Part of a small language model's weights.
Size: vocabulary 4096, 9.01M parameters.
Architecture: RMSNorm before each block, rotary positions, embeddings untied during training, normalized queries and keys, local attention windows, shifted keys, value embeddings, hashed n-gram embeddings, a smear gate, an embedding shortcut.
Training: 224M tokens, 7010 steps.
Each number is 128 + 32 x the weight over the matrix's rms, rounded and kept within 0 to 255. Layers, rows and columns count from 0.

# layer 2 attention value, 64x128, rms 0.106, rows 0-20, columns 64-127
[[ 86  98  91 130 113 131 102  93  42 159  89 153  86 116 122 173 104  79  59 120 131 118 146 159  67 191  77 115 116 154 115 156 146  80 144 102  82 133 105  72 116  50 189 132 162 143 126  97 115  77 120 127 110 111 146 130  78  79 155 143 164 135 130 181]
 [189 157 110  95 155 132 138 178 153 148 160 119 135 121 117 106  85 139 117 134 208 121 137 159  88  80 109 135 156 170 147  66 112  92 129 158 138  70 112 179 132 110 114  61 140 130 108 174 177  86 145  87 120 127 102 117 174 125 108 157 122 113 146 122]
 [112  96 142 136  99 119 127  61 103 150  91 120 139 127 148 148 135 151 140 165 142  97  98 102 104 180 123  97 148 117 159 103 130 135 101 112  70 158 105  93 144  72 118 137  96  84 181 130 135 132 124 185 114 129 164 118 128  96 201 142 106 196 174 126]
 [162 145 122  83 134 170 147 148 112  81 115  98 130 123 154 188 160 129 129 123 133 107 120 170  96 110  93 153 139 139  68 116  97 134 158  68 153 133  87 171 136 105 137 202 156  90  94 151 148  73 110 161 144 134 128 133  95 140 122 143 123 132 122 146]
 [ 99 116 127 113 138 158 193 165 102 149 167 116 151 108 141 141 201 135 131 116  46 102 159 148 145  66  81 152 133 144  80 184  59 119 147 115 106 111 107 112  94 110 128 189 102 142 102 157 129 138 125 162 167 109 152  90 109 156 155 122 124 111 124  62]
 [ 73 115 101 126  96 151 109 120  93 184 124  99 149 131 153 159 141 111 141  92  85  83 156  90 140 101 181 104  74 135 126 140 117 166 147 178  92 162  88 103 132 193  68 143 120  94  92 115 127 102  71 146 209 140 144  98 143 182  97 188 125 127  97 148]
 [161 107 102 112 162 170 134 163 157 182 100  69 128 154 131 149 167 107 134 142 147 120 116 150  76 112  66 136  88 107 230 124 153 116  97 137 103  85 133 131  68 143 126 110 140 119 122 128  55 152 157 100 118 112 137 126 162 175  72 146 140  69  43 153]
 [138 124 173 131  98 145 136 211  95 112 121 181  85 118 133 149 145 130 159  86 124 213  97 140 115  54 110 214 139 121  46 158 100 117 155 183 133 123 135  90 136 145 158 200 103 129 150  93 180 116 137 131 200 133 134 131 112 174 121 139 167 146 143 126]
 [182 141 165 100  93 120 170 105  81 159 110 157 134 148 115 131  94 128 130 128 169  73 189  95  92 155  70 161 141 144 134 177 115 118  80  79 133 108 143 122  83 138 184 184 134 104 131 156  94 106  59  52 111 115  72 125 121  86 183 149 125 158 140 144]
 [ 79  82  86 149  69 145 175  93  85 104 159 143 129 160 189 123 108 119 105  95 133 136 157  96 131 118 102  93  95 159 104 182 126  71 101 147  96 185 141 130 116  84 158 127 133 149 153 159 156 111 109 196 163 162 127  96 125 100 167 158 106 188  86  68]
 [125 169 101 146  81 101 153 112 143 103 133 159 159 198  91 163 104 160 111 126 113  91  97 148 133 106 105 105  91  69  86  39  99 108 144  78  63  58 132 153 156 150 199 125 143 133 122 161 164 138 134 177 171 160  70 143 127  74 173 178  83 154 118 105]
 [ 87 134 104  91 116 123 125 107 105  99 103 151 153 137 105  90  60 103 141  97 139 124 184 150 150 149  98 130  30 134 103 102  90 131 142 117 157 146 159 150 145 123 109 138 220 105  84 115 153 112  49 195 163 166 141 106 131  96 157 120 116 105 139 126]
 [ 99 142 126  95 116 156 104  99 122 118 130 130 136  85 126 143 154  95 106 115  77 121 105 154  82  72 186 131 103 147 172 118 125 147 105 149 117 151 153  86 117 164 145 127 109 149  95 109 134  96  75 159 177 163 107 109 119  40 111 169 126 118 143 173]
 [ 82 154 100  93 121 137 145 120 157 131 162 124 141  83 168 181  85  87 165  95 142 125 129  84 126 126 130 143 159  99 144 171 173  89  79 124 137 149 165  67 113 120 129 152 191 142 113 161  59  80 181 116 102 142 152 141 116 128 129  92 104 134 132 176]
 [186 129 135 128  99 146 179 134  89 101 153 106  96 136 146 154 126 148 190 154 117 105 102 126  98 138  60 128 104 115 129 142 106 129 116 127 159 117 153 136 118 169 160  63  83 151 151  93  76 110 114 151  83  88 134 113  93 155 112 165 114  81 129 150]
 [139 122 148 146 143 123 135 132 123  73 121 131 131 145  81 115 150  79  69 114 102 165 133 106 119 115 153 162 157 110 118 102 151 107 140  76 145  94  83 120 137 149  98  91  86 184 154 119 111 117 169  75 174 130 136 124 102  69 135  92 131 122 149 127]
 [146 157  76 157  92 154 129 102 145  84 151  94 212 132  82 168  72 129 107 104  74 118  91 121 125  89 147 155 106  88 100  93 134  43 119 145  48 124 107  97 146 117 183  98 112 129  92 126 154 139 147 184 137  96 153 148  99 121 127 166  66 114 111  90]
 [149 164 152 141 133  63 108  97  90 134 112 108 172  91 165 103 128 104 164 135  80 141 109 186 162  83 125  84 135 173 127 114 187 132 120 110  56 115 114 148 151 118  84 145 111 124 149 112 147 168 163 117 101 101  95 122 125 172  85 112  90  97 137 161]
 [156  82 125  36 103 142 106  79 105 129  85 144 107 165 162  88 101 133 130 179  84 100 124 150  79 181 140 118 171 139 130 132 112  97 155 131  56 135 131  97 137  97 112 152  99 112 138  98 156 155 130 141  97 101 160 121 189 184 136 120 105 168  86 189]
 [148 137  80 140  70 142 110 183 168 117 133 170 122  82 109 137  58  96 154  87  85  73  99 153 189 102 137 130  78 109 199 101 132  98 115 132  99 124  88  98 140 161  91 138 145  50 166 134  87 133 192 155 113 159 104 184 114  56  77 179 114 122  62  99]
 [ 90 182  99 174 162  95  99  99 161  93 131  94 125 113 123 125 129 133 133 217 125 175 165  90  89  92 172 115 143 180  69 131 148  54 170 137 185  87  89 131 140 188 114  89 141  91  63  98  89 132 115 161 116 127  93 119 182 183 155 152  91  98 153 151]]